{
  "n_layer": 14,
  "vocab_size": 4051,
  "norm_place": "pre",
  "positions": "rope",
  "schedule": "wsd",
  "decay_shape": "sqrt",
  "seq_len": 1024,
  "steps": 5745
}
Each number is 128 + 24 x the weight over the matrix's rms, rounded and kept within 0 to 255. Layers, rows and columns count from 0. Numbers have three digits each.

# layer 9 attention key, 128x128, rms 0.0638, rows 109-127, columns 0-127
077106126154152130098122152108133097186138152134147123129109171134123128094103151134121099146094104105151166104120127113128147125123172113130125126169146118192119120099133157094110147187161125109137193148118127149122153153121084138167170136099146075146133179181130094069137106122123067125134134140105056130093190157168140156155122149111112134084135158160091131098103138109190074141120
133102152126111143146124111081154113135132147120100114112112100133194176122150084085107109108132067155172136153109086170163117133139140140151131112154189113100158130112133175145142134129149108120150118135125149169107119129191123137110165091115159128151115135103108109118127141115153116138176147141158141146121102105130144103121145108145093157098127131144124133123163120133102136157154
086131126147152149141088108111134095142138165093109096159140143108145139091135141126131131145123082119158135095089095131142132105125182103159130157188186106152103106092112114086126173118156118102141132164130147118143118167120112124109165132103166097124116169143153108092187136090120087143161166113091096160123160145187141162112145111092149183108139184112116157098135127101105097144087
156174114136093083174120138154108104121188118158151135141154095124099141111126135168182101169125070083075167141148099132128146164126138130122152115113151141134118107118152160155153100104094130124171143135149137155113176137131180102083131135132129156165179158168133113132141149156112116153130156158084090134126114089086141092096130121129114114123142095061117168123133134154164164108103
097111104100148095153125144122121132128135138118111121123144119121123127119114128154131128121140128098113106152111166122092123149133117127133126113097146130110088136138094088142130131090128151140108136176133096132109085116116133137160123154100146136125168106098143146121108093143142114095111149121119126157142104107106150117117139124125092153144136140122130121112135131158117152155116
119118127129127120174141134112142111146108114118128102093113139123109125123112127124129132114154147119080114124113185112103097160151119142168127126105099131108116121119079078114116135112122153135109137129119113154109100110102133163104104167114185154106149159137095183152123118124126129122112146151131112140133117100123160131147141138109123161103140139119102126155148176148127137161153
144143136117128109096128134107144109142125108093157137129143132107113165153141137134135130137110127101080116125120092123118136158130151136130124117106147122108140126137116147142156108114121143131122120134124113147127134175149099120115139138167133104116122136131175106125149146130150165141135130153106129113127114139115125141109116117114116134139140133102110140088115110126144127126128
121167149148110154101113113131113171101110095139188139139166124099153164132133112103076124180097130136169139110160077148156092102118135127141146136143169143194174129114179198108180155181103125133127138134159131099162166145100134069130133106122143096135138151149155088104125169153099146176118131114079137117088190121152134156132096114117140140151069077099098135118081130149144137094163
125132116107139111175109103162112152140101124128095138125111098142157101070111144126125120123109115137136103124123154142135139119104147117137112087147152131145129131105148096105115139123101117113149180161128145138130122114112110131104141136124075119136119155137085159132130145113106094160107128117133112115148168146157164125163131115151122108115129120162133144158151132099120122149138
119150096109150146103133150130146092138123127094131103089132118112102138137145087116141147131177116101095147126118175109121114118165134115134143136128095103069129113161095093156150105113176136119131094123132108134087071140143129138129101131113149129128118144125138146148131124127109156153113125128138185105133064110084120117108121134149136156143207139101145131103135126110137162144121
128109106142115131185117143167096167073150131146134118149164071176142107075161166147144113141102139153166144170154103174139122145112101113120122121122156135153159133125161159100115131148105096101157137144132193103197143142113135130092130086151089082090132145117151114106144172143107104108158171111096115141131153159170109125118143107110136113152018135144131149144095130100103134142096
122109136148166135064146142140134152152090117132082136132111186151107071162075109125144096148150154125117131143147180111124127177183134093107108143087122116145117120156140076114133133139144120156101173165137109138151152116056098146174131148157094108155148099129107136121125071134099116049095091137160114103130121149111116118192133178082120117139129086113118104120116139122126118115141
155169117163131133108121117184090152131147089207121149146150112167101089109126161160125121131100140150119159142156140129165151144124108110077100102086119152175136143158142148131144128137082104140135164120128180093173206149052115115085129126200060129072161155138141109162171120152153081082110110110078123152088199109158103130164126164115121071176051115153118122122096086130164126084101
087116085118150126111120155145123106146158118092137114114131187095075109167110167170142141158124158127112141108122110110094124131112137136123194160124060122122072101151151103123098138143153125127149128152166096127130087141094088169138095180055117131146106151100140177120106074139110125125141133102128128105129102140118122139107145150130134139145163169109108169076138141112179166175127
136094094110168164113087139161114084147134116155113146160110118107083131075158154137165145160153172104116140070124133105114138058097135142097083135140083140136118123143117128155133108096147133136113124077152137092071137118125139122136123157111150144107126170120135164165137120113139140164122107111127136157121123123127133170093154138146127136119147150153134099108136085139148144089123
163158162106115096147164121120142128066142111125171153126156117114156120173132153132118133158127131099122125096130102139134135130088096142144159132106089159084104146128139155119084090072106145128120084121136147127110127142123144142112099140115115197149130115111130139132088128168106149164093135114163141091129121114087125148105108131120123123117157136110143142102116123163126134123127
122110100119152199100056101139108108170157125104122149143164127173074130061120128118143134122139155120098122107100139087107136114154081114136103149166118124154152091165114089127112155137127113089077160118156160103152106122080114077126143100148115096140115148118146124098157094083110095117131140107104081177090110121149104150170145123153164139121109112127121135135101129094125133067145
132147120145116159132157191175108143076145134119114098112149126150112134128123144166156130137138163129146132118150124122123124122133120127109136122142098127130123107129159152112091135136092107122146103127143156131151095155110142123093105142116082107102120107106114131110129115164113136123138181067099121113095131141108103131108095153139157106180074141111113167105092124109148172152102
145064129121150147122097128103138136120107152118136149139112092149138131088133128115122130105146091143112099157145149136092133118172145155120125092177127136120170102110126121136138152129112164109078177123115088130074114114125122104117136097128153122161144160135139137142144112137118142144125173153111102133112127100150195089117152094150131167155112147138105084192162120105110126099145